config.yaml
num_hidden_layers: 15
hidden_size: 256
num_attention_heads: 8
num_key_value_heads: 8
head_dim: 32
intermediate_size: 1024
vocab_size: 1237
hidden_act: "relu"
norm: "layernorm"
norm_place: "pre"
norm_eps: 1e-06
positions: "learned"
qk_norm: false
attn_scale: 0.177
bias: "all"
tie_word_embeddings: true
parallel_block: true
init: "normal"
init_std_qkv: 0.0234
init_std_o: 0.00427
init_std_up: 0.0234
init_std_down: 0.00427
optimizer: "soap_variant"
learning_rate: 0.00356
lr_mult_qkv: 0.4
beta1: 0.95
beta2: 0.99
lr_head: 0.0105
max_grad_norm: 0.5
warmup_steps: 200
schedule: "wsd"
decay_fraction: 0.901
decay_shape: "linear"
final_lr_fraction: 0.02
batch_tokens: [131072, 262144]
max_seq_len: 128
doc_mask: true
z_loss: 1e-05
train_tokens: 597400000
max_steps: 3043
dataset: "wikipedia_en"
Each number is 500 + 40 x the weight over the matrix's rms, rounded and kept within 0 to 999. Layers, rows and columns count from 0. Numbers have three digits each.

# layer 9 MLP down, 256x1024, rms 0.0845, rows 51-159, columns 256-383
474534589538535513511430481530511571515478532539538439559514529481467503440551494485462528486504533589512495508456525523505452612432514509567559490505491554471501489497440509460564497531515403488495518512493486531463558507504559502520482508516420534561468482416525527448523485556508555523553436505459505492517529517493496464448541547446472565492553497515559496512587481486518533533463
566513490462561461563456548519470488541472570476534499542494464510440557563479466487453518459459431480474504524520542462562512508547494437453566473492480505509506513528464584446508434474555537460488468457520588527510548474445453472497502539481451483523540481516502516484515508545454497445486515485555431526474498482502507490423489452568464524559545535539519501570508513501459479492498
450540508536499477502521441510579489550501561479452482535431530472564506488469520638538542489531477538438554517495526546466502473476506450526454547505495456528543546455477448562495481483470498478560512468541510511540569425512552530514503545452511470466571443518589566441420521551431531478479532551540479526525537448493421539487540471513461485487530502546500549510527520501447466487520
584517537475472542462560466472529482542488479464543530509484514577419489545478492462438435493573460511500565497512508527517512483553533514433566504527504471509550533584495516472525501458489478455469474449494497580464492469472506520502507541571576516470450505435541533524511488527467441530489493517555535458532517471503459530489409591541532472495524480459459407462445487493458513543547
524484466528518422585456523530459531558494473532501507518502493503493542508499471463511487508486482536491469505534502484475456514446486507511517473525400585432530505453500452500490523467497548547417480592536519552517412491546501521414490455522506522521539496491485467524553466434511537464505503433485480422476543463516496503540527561473513508468445533525501503526478530479513532513486
499525407486587450452527444548559594549585492470520464537541409483500477520495507486479497437532513448486439509506494558460507419502476552564479409455534511500578558464390515499508483516497464480566435537505451448513418481527549545439586550482432506507530520462504456466495457479461439534481485598514588521540471505526475423559509525578473431466553427484471538492605482542536470513563
506456506450502531511465409447567470458548490481551456494522501515595559497483509494454512504490485499519493531534525465559529489469497537461467459507466498550493562434451462517494547480517597542480400493525563524502489488541522484460504465549534501436488489501478461472502528440524497507461554494491512422585516532439440443571499518522496494502523527573502523522505515449488495541482
505531546548534419481525413449468476534482554516460486540526499499464441455532494443452484544507468420517440503511495525475508489427516544504497475544503475517466474505523471501534513507510536521545541458511515429531485527559427458462479477520475452547523492481572420449460534500499554568467487523519483516517484469555533483470509546485501467476464563489535576572526448523508506561587
444534452450482543534492413520431503539486479556510500531449528495577505568498491489457566441497515506513516562438544467458399468493527560522489492510499484466519493504506545478525481539471506574544477493522534455445483508460496508459582462511525469504405472481488405399473463533498546474528511518488521500474460458512518508519448499528489467506553498505526497539563403531466538564501
487483468443515532453538512476462498500504531485513462494593501470547463509549522511468540497462518541534433515440434472511507456462577414553524498550475514501484530468472449478515571480521525437443504463517571472569553476474520503585492512591473513474498451511505493467515520509555495545524529556522526543417473524434468512531517457535410501489518550455524531561443424509563474493560
508502442440595481549529502447522499561376405617518556507485483501526548493548482492537506414523505536576543508561490577496507533500436484564536476515529480473579499463524569497516509508505529504517475543496444505525512583533509489503549566497469535470538511515509550488512455549530483532514525498516474500530512467454589419529510454556529553527468489502491474455505498519460486553521
473540431522489551442474474445544544442467471527522525565461471507471502514534578502525453433497505584527485426502460485451559530522502485483434450423477468545508469455450462453537483501529496507485528444485510513509444481473464498457498467482469484477554551568537460562531497518543503477415462519527489471453456457544493502448473480495472548457440530502463583459409477429512461488500
526471551498516553493456507393647504567513498510613531500509519493500528453494483551529560465428505569523541456579471498457521482498492534554482534495472498521524474429405572498490520477452454528474548508508548518450492580537483526454551511567481492482513500561394503501459528506473491484530584525497530529497448456454550559462475443507550496475459529468487551599508517482516451450486
509508512513505458487514535574571537518544479530520457529486468530487483508522545445519440438528512521558517463518514439524590484508468528483519483549489520462558486449448510527520493495452469507424462534550535474476478529565524495440524457570518521488541488480587575490491522419505563456563544471471498579591447428527476552439526492545517548517500525494469489490428502579472515565445
575526510485515481501593546466556523519560543540500510554527503543423533543506545509492502478517535504520530504450504513532535475545469558462479490467535535498485448501512489480476504518486493538452480547491508473489497452481524508536521538477510536425475537531521546556590485505506493445479552480514503523502562454539504466458544523494490518480513560476479501503472498491459505502499
448489484438563480553507556522478498482524530521524520512557495455522527469525513551464520488519483441447506519478469464526471494478530475515524458533493511517460523524495528492484500427477501512599526572496446496523538487481452463544468466552478455508527504497499508561466516525561514556460519488469498554529594487534449553431559559576489548493373469585517467488496508534564565431454
472486463502533438494496564475518530454455523563468480525553511636448543514538533490486470445520491496490480485557466478497491546524463587504407475450509494498480507490543477449492456479509396477525536551488479423423497480530535541521543496581472486489466500547471547475523469495447603417485527497485475548526580518530458492501528508467496443525540454571504497564484474546515458433496
527482524479420542517474500525573487469541444566496498543539553475519538461405468514504479492455535514468492496492507510508457488532578452472530504501505538503490527531408542547434489491491433503444482402423501529479472473525474463528524451481560439544453549542458542408503472524595480378448447500468473494493447466500585480540516505481509502532516422518548502509461538566470519479497
441486592558535516538480438462416494496539425565495501487519568478481564500532519495541533503483526478468480491459480477531458581477513521509471548431506534451411520527498496513499500529497513446508499484515491502560490572594507496509449557557539530485490504460514545487518482455386553482478553532498539488541455505434539502457554508545556515522455526531545542467519529528547582533530
475538493474502573472519479525442514488570507452521511425407542480506497508485453462511548449434494470485534555454466512504502489493474439496505536474466483491429520463488371489530465481501523493454556501434451471423497460441458506493514506479505520473521490527534458447466464527495532473549473492472497515439518508531474474468550461480474464506429545519533480513545468555491528461456
419496453442427472483573549487446526525510501540610446484464528453499510593512468512514500510463543480525494550494459497506520504507467472399470529547538482499419511552543455480508492491480525491533490459570475482549471463436444476517471534591546473425544531538438423450454495471579513540486513438584528503462566536427563532433435488513504526503485486479487489476425501437572518534570
482494421496534510496524576563509461508548462487527501437545488471439456495522480550478537523539517508559500483496488456495483551448454485441492489498409494408548525474541522528434516500387506534487458450461401515438544474470464541501476504481524479488520474528441465527435529518537583565464540491495527544551538559497482523457498535544493495438588497417481500480536483501485566483562
522461495525471483512499549497437505488492507488511509460478482516460523537515516438473531449482453511486538489516496519484494514520556504499508456470512472488474482498459510483536465430505493574421479447530559497526481585541491481477507490587515521539547479457537500471474472488456498483498445449556478530514510479500494470589488488581500483515403460489457411501551550535531450460492
471499552496493456554444489471523420478512497525486561490524559474508566570442478443491544460477577485533501562457427495560466510445510514443530538492424488552467432432497472482472522496453575541509525506466465472506505512516497525528452470466507459498482428544463515514578528543435506489530475452544510519472507500496571521509487553487438479566497525536435564549532564533465512511517
513500542548524482462573582541504508450505572495465530487495466488469477520483483526486532526512501486484508549517478396514545494445519527568511472519462471497558459559569429524551535471437447555482456531517506493497462535468474591504506513512513492514500439527461464485447497483550504511438544470539502544523548478416521487503466501535501495461556504525457515505405512528499556492479
507511519449472564512485451487491567506573540533469507459456503449498485532503479426450511481479483456514478533486490485543501487517503472570513505484508513532480477460470451511435515536478520451449507448522478518495498586530497507483509486530461490496511462482515501538499494498529577531466475485564492520430542425449519464386453515486561465513477528535544472408508480512522525467468
461418442501464507533533528419510481511535542438473517480448475492437510540481474447506550460567518534483521452431512476464422551498473498504559485509523502557544500439461517512501500491524405482544493508522525504529462508539604435498495527526547448476493435446571515476461494478515501550508570523482490544456453499498465559575496443511493431519535563560471546472548544478535476562528
564530487503512504542554438494517458497465505571483472469465473494495500552569459492514566523532447500502500498509475475503422541512500512555446508520498515476541511542493514524453455489506525514472506488544574513527534488552482548467484477437467546510466390559601511394511508423501511496504551547486472548455480516503509483489568491473468453542493494559537501490457467474524441534499
613529481477558455402512552552493427496499501434599490504501445517510467492509467456507491535552485501505502550498545536489549588519559544541552469506510523476512506482476534564520554473429483512522505529546561468500494458555503496491487493468471443516524524579484411555471480485510482508422477538499528574468453468509549441515482474519513450480463485466478468453455478534513504501480
478505460401525466528483439453517542506481493535492493527411502505397483482532469538538493499495534502526553479458473496486480468527494456495542498495483454512504435509500444553522490491496491501454495519526474475446515535474522455505556523445540505456446558491460536497476481443419523467489561479549443487457526488493437510459439522555573494534466472462507493541547553521486460557558
578480465504395495591555484491518480525549458515474488502481559458465476503479542538544507525470528485474540487493443482526520499447545488445519589498496506521370478467503573519524484458517558532484512517484475487464462538512467425484439528486439503514470493548423498535501498458489487470550518503446491497529573469471477526523540533504503473517464506434395507506436520433498485510487
462476529572564583516461486534473479513526521498480529497508510473471482468481558514492546487393488479517501536435442514538495482498476482514501469428488547441497506515470446447582481490577459504441415534500452493442468477506536525427532485483423564514479526490470477514489619471606507530434488555486510553496512567477495453475462472477502502527492455445501449477464482491525553447462
499596474446520471466508456525575488477495475532432495488444482463391484505514532498469450484421485491577465554460489486512546471511480432536549478469498511518523461528528498541454422524484465522562490515502554501530449559534537484498493393491441483525444508493500508523468503523536458468470510469512504499494465509447512479448512481508444452464602439459594522510544520472480515464478
495483440464543526458505500469414421527480448509480488522492500494509436471510482481471520470544415459472525558407495510521505522489481501538481481434495519481534521511457491534514468511562522552609565530428531491520463507589545488517533512526530532471516602489467486528533517464446493503526460469530499489505486493596425492490536514484485555521493414449507484533475423451440500559502
545476543508491549518556382533527433517504575513463499531470505488574504511442490478462575531475444531408467493558449434436546530595523470596462507499510484420489471516455507581511480532586520445554444541516523507536478476442553427480611520526450498551522417516518491532448517516510468510504571468559503498508459505482484499541542493540408458558415500480543522511472480601539481549479
534508442578525435443501503518519510460509450492416497484464531456451492551481496469518463493547506500485510463507515526493479484491562549544483494535598514517512483518527498522523520531523489504490518463538428541440585571531505536507412450549460488477450510585478454447540482481455450469509433486492430507544479506528488430497527496439522554420507451435465394520576495431416567477469
505529524482539540534476507533570537461478486506521587540555498445519511532448504591424508496432466458482463458536462533550529442450497524466563499532455500519467532443502536531497440535551523481518481539499469434547535492552458474497430474517567492486616401558621506515541459506567522515415471527534477558501476529514457529432516452507415594445559437445532494527493520403482567458502
513490535568512560535489470545518462486525547525504470439515498508514463544480546511485522476519529536537517499508455507461505500519474523567440495541486512474487524470502454465510513529564535458535525499489457526429455539439471521533510563484522522545439443426514451519472511456508503512512477475513522554551492525481539500535526510555550462452424493552528481501495511449489465464502
475497509480477414437482543452496489515539513414482452510412496463554435456488452561455497470516502530465458482502527551483460527475470473542475473501452510515518527486483510561467487525484513475510442589484533463466538499486541559495459390450462519538467559498498504529454453517530499494486499494501536480442449454470586471500485515539532513517543541524492501527505470529513459502513
520531487520463545482462553512493502483475482486502516446499487521567445494487545497430473450566473523613510478484461574467476462483544486519469476535487473523484521495563565469497525457513399515520478508445446497499411520520533525550549496505513472522517491455521517543587479522521521508535451462592532496516517438556488498473528561524504561511542481532481409528549535467479416543493
422480459564517541522504441536428492411537458399497549493487487498576416462486496531514529492478521495487497547425498489473504501507520447560556495489488518512489482507536504537479517468553482529492509423479470527507503525514565517481530521437449524505485478544537454472506486497467404512466388527455512513523519485468465497504466456481446533559545506539514470469515557537518551482528
474507529478454438505550551561409599467509477549514505532510557492517498494564483461461531440520482468490517482492411482528532526440527459611501570528448503518483512478579499506520550541453580586514513542508405479531468452482518546508528538538479487454470541567459530565483530480584566489448570452538510518472426494554434567525594495502563528491476568461440480530465444515485464516553
553481501512573516472455497549519576554524511509504521476591562456558491477500513507537517501542514481452495516501553506513485477447471448419524561446463506474527454537510486576517561478528529420568528566441542503493453517511593472506525550406483462574452487571540515467522555570499489502564458480505535450527516513512473511507486464538440513507499506494478539540486521516455551500525
490461441492505545426479596478537571467494538571515521542505226562526448606633503557476410550436505558550458384503555519448608396547516511537548257521497408548527560515508561557401455501486491474621370528516469455496468500600510485542527493426543522463488453531557457504450427583546527558495485552486506506551472392515478350476581509573512414478572543554531534336457421500419598500491
529542492514513487509509479495592503557450501461428513522535505470471439424573519530507522479437477484449529481509508419561511537495486471481458515451550511518514515559450491464449418424486503516459565529501458434503536477466442496493520481552453483576525525499505521538548539445498619490483493494467526440519564482485549491493490472509458556450498555503481549506451510549409572469515
509497526491538469473488467484497531507492493500543514471539471503538603522482482502494452458418483557505424495505454547473497473450539566509459449507503463409518537464537526489528521484514469425484525526486517471556496531514590537531498519503515473560492443533523490546497525598535557503515515523528521492472524449554508487433472447489527545514508522532467549428496454478507573495472
504504507511444551514483505497520509461436467546528470509600539471518519522432487529571538483568472536471527523510497401478531503503465516502583529439576482545540473509487574537554520569547470583444521449477449478449495391439484503506481515547510527499494514399512479517427520471508469484542547501500504553528549482527492465407465471462562439566546491494609560446471506584504489497551
554577548607557553470475591501454508470523549433438502514467480513587483504525499517469475442511469539546488485414433528537497519490461528512471487503447512519432567446499482525490533505574493486555496523484505452559478522491587443427522434570532469461556423555560453477553465460455470502426479531518503529379492518536458495600493519439505586469442529527425451468469543490517482504450
475490522491528535459562571540562460471447545595546481467418535483545518503485519534513516477528568557559497530519517574531435491563540465528444493496433516504571467526523482446484497443505529514489557486502454473444511536496518489471517613527459501525479536512479445520530493502524485482557588497534539496430463521533536455439448499396489564418500512513508461509539413451544498506480
464527492547472572487513499526414482488519495512468501467537464508474464580515539486497477527532483511509559445490543531542489530434556458503523454576556499568533550579490450519557503496451554498510471425517542471512468457572491476539478523470489502462552520428476486471541561472503499538480534595495481560514518567469514482496496514450506528479515484548525485468570515572533502543515
480564467503451507517523493511489457521450473473381499498517498490463440514474515526539497493509457483534554498524471523460478500492509524558517506456477521513481516545486544522512496484501546498435512531464503534497540581566505563443445495556516471510528527484548444539545484417511461489495499500490463445546453449476540531494544504491571580481390459484519537468486506555505550486421
489512449487505461485491506469437461504487521508593501555460459465458498554535484527481550577438482543476474492463543500483552487465506500428470478508503517488523523533544511466454570465507509574463465418537429452442555495480613481521490536513524484542482499436516540524501535549435466517541592530547560558449491527532536472614509503584445523463526503493541478433423495499522497456488
540511456488463439486515498513467461558527508508498481470402535529566502540508513464526565436446480462479583520566495523464520539432515579573547528468498495519464539485552491492486538444565521577455460502487447499455584466544550493468494492516494547413522525473497584494568568474571437542568552483567524555525489504565424495538460522576534568498433470493515515584434501452465542531554
501463524496514518450480489491519443486464474526526433480481473601696462502525473541488512488506490522522500459459490568510480506554421467550519484503485549439509531500525482504522506512495575468545516533494471565534486488475486520543499490527492501479454516514519509521483528450473527473482477493484485535541536479479440486445514468472452444457476506468485530489455479490550617525541
517504498471444464499486518465493531477466480457466505575514476561459483500487476499471465473513466503533498490479489457424542536520483523461494454546485448506527511491454498427468478480449470504533500482503445491514488476452507408489576460394468559547513527582510445456487497520638513465470450430479475484460476478493521483497480490561384465484535485494403540408467469530511550487514
531545577497585393526509535462514464529508501542498478454453588517532469453562484431494539435467526529520552540540530565571458519529531503518479552508523483535474441436503520434528550448488486477476519507506517623490533460548506547448489582547466491501530464506577454543598517454446455528534494529507443434395554539494479548500519516543463530610467632528552553587516481579496510541461
487537480445500541489497446478560426490475509520473440562495520547438510534462539473499484516481503497544498516513501532491506543459416452445519521460522477425506484459450531527535499449468499566551536440556465567537533541501517547551496464502540512542499472499473572442486492541531535532506471554528463542590438494478494548506522521559517440582528495548521613552504467494514485477487
439525524481614498529486485542431526491517455463553522447495407497560503483501556454512476491468546530509491448508460498459448503470526533481505425475552487463421528508565537538491569501502512538506490486438533487527460482441502550519475603459523579516476490521516460524450552492433414544448480483554491525481476479497512431494496493504550516531497525480548604476496474536433461552472
638443495493458513485523541473489446499507518531514521543456515461532517508486484494545641526526530585519530501484435495548550503518524467529564496470474477545462558546492562535488486491487493490464491575520461494516563453478568512505497481535535460488520554558484454425509598487461489465488440495563499566482495531471528502525465492471538540478515559505445485475472480524521560499533
564599500521434443466529435506545553493511488550575445528487540406529550487407543555433492506562497571493495472528475490506417459432478507516587551514473502531422457514478486592502480495486509528498525546476473570552460470422529483498453515437491520589422498524478467513525470545545422458479492411461509501460434467521469478474503481419477445523426536480457514505471475502477560419524
500467515481444431451447520511491527516537450589538496493587483432463500497483537515458513470492435507447505519464601488463545462536510445412442486494478512478476525524527472465459485528468480538489539568514486456479494383584545439495372510413486522509486574490497595492480530456503490455438519509486536526490495481447562491477528517542440461461445493536465498460519524457528531441500
475469488566520453551460414516490456540473468511432509528476500541445535481491499490483438506507523533494564545452513470439494428385476507536414531540462510612572513473508564504458448546492605461489471500482449434569526444490529536535562462449500513528538448498533506524504529565541495540541494469491471494557482454533459498490521488554563515519533564461481515478530479501504480509539
459518578516515463503504505505560542507467538521507524463422526446544488490482486519470533458473484426392524494436512505483521494473480496528508527457547470523514504513504587557426461422525467535525539506500491555495546509479475536514430462483517446440520466536485552517553509449520548555426536527509480477523425497493510445517543487477485448468559422513517429549481529414433468485560
459482484508474466337481456522520598466528534521588344474494396505529514498540391472496418488470399470486447437587503518455512496511472503541549410513444500526530505520525452541445444479538513509527463486473506578516517540529459501488526517523460575550493445459510459536514464572503454508491473515485538552450546526477478457425452540554561510442514494486539482459467470490550457410528
522506510470457515505494513503545510478556396445513442452506506512468479522510520517514466516510465448485504497424511505496515512457472494482498503482557470528502497484530462507500478546475503553490517561462465355465412496534483571521425494532437442515482465456512520490428454500482528530544519519552479548572561490499597493444483512483439513446515571547471401464487491565497513488532
521510500466506520453519467567520523433525523520548448545472453476535476525495517461453487581479527593506480538540426483470485532522523565475466475537503481543470537471523481548508500508427453568493547450420552441529463508485527499475528438461512545477491536533517504451436458507469499529533535500533511459491561508515500449489469518494546513411563471602488508466469513396471551485513
505446472469432574540534503496486537505478473534488487506543511573503498545507565491503595473463542532472601439547475475503616488449503593478664521528528514497518518538514460594518440478534579519487456508485534491516457517454465414546530452443502485495483412509569461469505541470498414495479550516538481456533488524483458480516456505577543471520570578566459466459546467448476422510469
543509552465397497505496524425481500507521489527516460484518456426501510490514526470471524509481478472458562521477513523448550425473501454490443463533538536499493510488432437545494524546482489522492458533489457496458424545525453536529524565555556502506510493517609473516512515499538479440507513508562542506501482497449501486496479503530502560493570546494415465502539537539451507490430
569520439528568554462513489554449554488529517423554463463515502455487528474474566415465437498454536575499545545499507479426532512529528511521454473537503498502468424577468523480559515522601538588502486423523475465490564613516558562488547514611492483527574468473500488454515536520485426500529556452511545556495509481458565490532462489441437503465490531476533534430439451523550529440551
573483524516476482500471558495489517463469480461523464541463485507512510459525499482514568472444550489534479533597512494478456502503451499481511488445562514448445517567510467525468523497510510476511487472447495467485530534475480460508554466536478456469496521567626571501543465490444562503473436484532528445475483490476478457532542534480529528493479501509526539553536448457487465488523
502516509453529503554488473545510411502444382513526535522515510582533499457492510510516524513492506466533535532524486503473483494537550513460497522453521509469480521534470543389443483507562532476508487485455493502492526442549580553443402513451498542537458487440530407465514476474417588480528522483608400539543502514429482501461493491490444473454471532547438505466486497485518502462478
467511501551563472524507433487488492445427482413430489449524509442529550549474424552516505565490506485470507510497429548528513519502529389489487516464476490491527507495557463575547534470544505515487541455515495593506580510491511509511420566483618484527507539567427507544456373520475501525476501463566475576564494511552464554487511462549471510457478470582471570519455488460568507544495
495520436540497536477570508519562550491481530509562494456456464489544543505527526471428447471514483496502502528499444522492515508503538454516524464548449484488499420549489466468489453485424466533586493475532599514529530516517493490434536422542457503508525485440530563502479480443543480568398512523468536488430453490491434480485450513492488544471490449477483484479542529499564491479498
535495492478508525541543514537471518528525508482491524458483503497609531498512443511570528494541477508511504496462480560561435527525508564522486469498554519537562551500565477609491463453500393479534519436515484490500473508502553497501506488510518467534566395490535581584479547535502533491470487505539565482499563482502454468566540473519562428445537541574443435454492545551486535469464
482515502475521484488477555433494465500483467562507452516509455559477477536519382436466448558487494426495461522497459431487553485469579515464565446478585432505516458495439461450532492487547458486541460457402501516575515454395529481396508527438493465403485518580537504463471438567492540571550470509489522417495574534483416472487464501447447460509475546475473441457560446522533549480518
539505571514518469512470498523490531490535548450505505442469556459484469428502447453546502524486504485513529533543491454521510494419459516512537548497554532525480464489510463530549464421488439519479493453507529522475442474456525415520459499524491530489440508489496415509560529469509480554519591489494474542476473507492528610542541497574508465493481527524455538471482505402496463555470
503564563495449502500516529538494500444514533497515505548552469468572522559484492486474483504504506557459459503518536419502529459501542498531493485569483557478456495487501510482522540549488461503458492518490429479439401515511528495495497517388540554576527515493508445583491457517501437510493539453534485509448458561510466459512563482469516530411531448510541521532507543510460483459603
417539436496458411535529523510476433503525538464467524494581537518509509494518506553490535518527517559549545539465526424518471482458415465511450520451543457484512544492469537528502444496558507499482483474521503557466554495526560594430483522439492480505526499485504482482574454488521477514539485480551552510524521525431497482513567501420534484557474479427454566515514503535543497601535
511517498495486502480507470430510545516503504517490478509521539407448438482509493456582501467523517477467506523462488494499477516557500457487506518520598470429452479501412502566513491464470488484490548493530441456558469484559560518483467431510570456482498477526563434507433526430489465533517462437554461463503558504465487501518481506449526498470534532525527483523513515534469479522544
565413509547476524549451517525447589557450468516538507442405532417447444472483499485437528440509401459490541480531520563460450484493463486522406499524462483459543514507481471581431392507433487559524526546486516516489560466544532600497522500470501459545475479514531465573475466532485525440521498472545547490525416501436475481462518497428487516517527450556502513472428418456488438524548
503501500493484558509503617527516553513477451479433561479479503541545533478519493483422541474392475476520535528529548494493516484503485521457493459494500505562477528506497498455516566503521530457561476564564520490532572504494479462490558569401519563555538532482516479478486550540502469507489485485555511473504437491472444528464486520575519515534506452541521472535486463555478496532469
399506467521542479487479509492564514470476491512560462487503502467587483497412481490544483481534547486505492518494471539449445417415510511508466509521426503508572540449606546454435468485503555540531473478430481459528452492496426530505488522529492413490470518598437509521439473466454473492463551499496487484445530483469531589482566475533479542520483492443489486575441379495470496459503
513495490439490535502520498478482543521416498502425482510420495460489483441523576491495505508503521483445505468476524428488549474430493566555477519524529518522489454552505512413506468546457453464531535491564500492542453445535470498589531488519460495456481502545538457464529487584485468510538542533515486500492529538472529521530542520514471560513494498452446530487470494518529498439515
504485548476511564472543561540443508539433509457510441495485471482516480500527532450456527423486516488477519508543478481532548465494513529436534479477463497441527542585576474497417495470490442481477384501584498511467489515464494473514486471433524545466511512492553481491436449486456503493422452478515488517500520488565524520566530485504497470550517473539420602457511458490506578494535
526521443518540518491463482470512505531444491474546466441551471470638504495494540548432482473445526510486551540470522499460490483513513545522547442584500503464549468491551568539465495519456532505537495454519513518494519515420498564579573435448570481539520518485412421466502482482492508480508443465486584409520455484454523489463506549525497432480538482497493505559529550516457513469467
482531533450569565454436510532475499479522419510493490472509512521449510502412513542411516460544484504487535470539523479513476470549511487606484496535491453512494533538563537544490499503500559504519438403464531558512527503511459580496490536552553482511517516526491564490535513468474518520441515516550438595548550584491509458460526518468544554508554538432520430470511503531400491537514
496549509485453582500473578456506451518538527512517437398541487556546502506517466519484522490520512613515503427462482548439426506471498543454468498476531502518448527458549518471485431485452461532547536503533494489566535519488593509475546476479475556536482450527553507569497416473478467506502513502481453516499499504505589481464507514487511466443504563486495525459525450525473493533588
600528466504514454490472510524535505488520484471521523520497514476526461480516539433541502555518444445461509499536563521515517501444486521524509494487498453487543504529514452512573615475524585507546457485554532500501487508522452471456560539452535474509527451491492524494420461579520549454495467490450541401531566507551497475456493482585498449442442542467519540508545438549508543484542
521430513567561484523522479458519515544475504439442492488484528506508507513506474437514457505555482495523441528488546540525547514529487566546495515473405483445486527509497459504545506423465511466473577402472497481517464544454522460472491492539532484476502472466516501494524454516536529530428428523436505433488533494439407487465521447481479513544471510460495507563555523496532468519509
531516499479544622496519571428478545581488468562503540485515522517468483600465456468475537544508518506450449525517448500519510465560482524524492532467499469523492471516504571447538559490382531563484517440518522470503558471431516516554543474509521525537525488510469497512527473514538556467502543542594410514516532537487456470451508537523485487508524513532520460510422494485544457571485
438532473458537507539528498460470506491558477438531497463512547511434490514459508475517507534487518487519550535491459538529528508498540520426548541491451479465419489548444471586514494478474499461457475569517493577438515475485505540470505475533496478516489499470563620534543456479458527478507474507457452506510513558547464538562515513487499536515495490438525410540523520496540535500400
488486531508555520549477507617507446514520455399542540443513517576526521451445465478481503523512488538472498517467497579496451507512520502472522517495479511593515469586516546498544461570450486429535506527526478455447532531623460513491402582565506571491573426522462372535499468548534556367456514489502482496554544447455551505539456578418513482493577531451522521472500482559495497553557
469478509481467560608477500457568484480461459532435475516495525503442525490501489414486537553487471509583520455435598459482458513522524438470575513492481501498522453544517515477477480492424470582487492445537561523478483560516566532528495548553514464524471456480506537415568553515433496504511414422421486450530476522570496488466488505533565477549546475460444489522485502527499532525480
486511485521519488446472512496474382553538429395456484477547467508471432531444568512442488595476527532549548492488517501489449479493500529497536464451584535474521497421475501493523494521502565521510548485510470571501510463499426515490475502511528456508505462487477488486517469481462519480487520493494457460589496448417441483546491511497459478493528527515477548503522520495575536446534
514493493561472520460488479495511503481497487488533539537536528458559444486437492488521528470440485528422518514525464458489514499643537459476483550515537513557475487444456525507473492472525483479520489425537465465558457424508436574525420552521463543529532466508493542421533453435511565531502475534429574551549466522485506535505501509493483474480558513507447481450437458557464504462514
505507467512502479499507525527506532446492541473464548561553454527460457551485461588530536523546501527538491517511551453528484489510563463516500485556517595452492529483486395445456495488549463476492417452510474489466529497479545454471485478517581468516517519472435479453488562532513524509505585525479471429505517598538524520515504460541449500546425538468529432510463583475524548478483
511567480442490496526445481466493523439534546560448516475438503528508466547502499551456536566519474499481485524488506503511506496443529455477476483439464524444476572507519484482450461487533491488493514457529446499457490549458434487511535543524477444503488546423475505495442463473555594398474506524512499572417485523438425539560467503534430460508532477483478472510482551566530496622431
538453485521492482492525460490544493486523471511450528506521450441527442504470546487536519530458531460559546548464508493476439497485488518505548437502472494464473436452490478477539461458534453533477464492501504459535497559516533505478497563424530549442566450565528470419480546485447519498544534444543490489567461411522465473512429505472454604556493470505455538460530492487506458495471
440493529512570506505455529462507489487401549511541485440464519550492514502517525470456489510522570455497551549450411479547492538429516474504514535496484504537531530489492512451475476511506455501514521472457550508491489614399531536538495490412507548505432532462418544494425447525524543475461471510436479480503587503506490476464499471508509483553525511554530491480476476531461486407499
497480484471604507521467518550525534539510583498492479507520496509501492533487462569525514425488470486582461491456531516491543532529529431494438509474496477530475509502464515540440454507448462510478525605454571493468468469540495510551478504527542446456453411552443460493479490526461491515477540550505456513478544499512499479466515495451425461470514570447489594518611389428466509557524
466529478478480484475515483457505506493483464540474526483483521556449533542515497458503439547494466502438509556521559457499557521505432437426524510483507515481591504526521458507455469458496619487504530543490434380489497487473470434462482506405452522496518488460477531550514522418450490513446494485529412456595509431447477501523492477488485444544560516501465526504488520455500475518585
499560533508459442505480537527415461517445483417491525562550489490514496502482503523502554555520473551533463473550456496490494552523507493454474492557545497611477441514441526503547518489581496505479490473445491405528523522441525488541506495560537499530475475551525508451486456475528453481458496537520504487567509437480484478404448522530451533516507461560422435434522471459498472462439
519472486513507460449487504507486497535491527581485483531488505502501472558553485508503504511488508504486478493564495503499488483552477496437514488521517522489497422524452500517515530464405429441460570469514645413497483575488487567511528493540557500477491535509515466411525483514522527490531541529485553504442426452477491509521489505497483486605456596492449463418506515457462396530549
442515494442497447531503532485461540501439489506529482438497564512513527510485521493488559459469511495526454437434499483508533492490500432466456524463500517564463507522519500426504448571492391490528529525498407478470499551434464454516445503585488482533478453470455495529507525512459477522545497450461484547510470478444583511526530434423493448506496411539447445508444459497509596465499
511483484507513586460533549503506517517461553583501516482523485495498527426496493443634484515513510434479533489582584532491565500435535462499466480516545568485464471424482501508507482504489521414520492518522429470537499443547457592483483407449507492545574482476512474516532508503447483419485525574528562446491518531569452502622553461568485521462595511504542473457540488506503476546505
447518506466471481437481457506472523534479523545544465459555519450411449480432437549466485433447506535611497552500478523554586482548511547482559548495535473445452494498458482478504471457471505445480475453503466503473467504471516506522495513544608482484555485475455477501433495439569490525487554520486546539469546482425409466517464485584559524513543458422445425553510498430502465406477
453540472443526541462512528509515470516616574536479491479535474474404511503485535541505449518585524466505491575492503513452534489507489495484593476501588498490538493498507466538525459499523519490486529534481526487533488532535526476484444537457465530573390528489498457540506504448508543582513475572525489486517464511498488481482457494485538530563452564508427505563484525507497499462490
502490498501504518507474533514449487492434475478578477460509499457493463498518484443459538583485512480555430574458551540541553450487539420564534526433493545535549511464429568542543434471523534555513520515520462489431517481394441548484594508488513449475572498508510455506521564518525576462470513556518571412533521452524485442547514536509483584586486500469481559500543485433498517484470
557504521504515574485466508491519472452498503571489481522498530531493504496556499524576530524539522497517532476465489545512527530424514499564550511490439519509439498507386506472526426488514482512526562414511545434511532493494520502448528416559515446479538471513494476509472497522480514476543472471540488467446549548541485519451500524508518502454447445467519446426445578473445375462488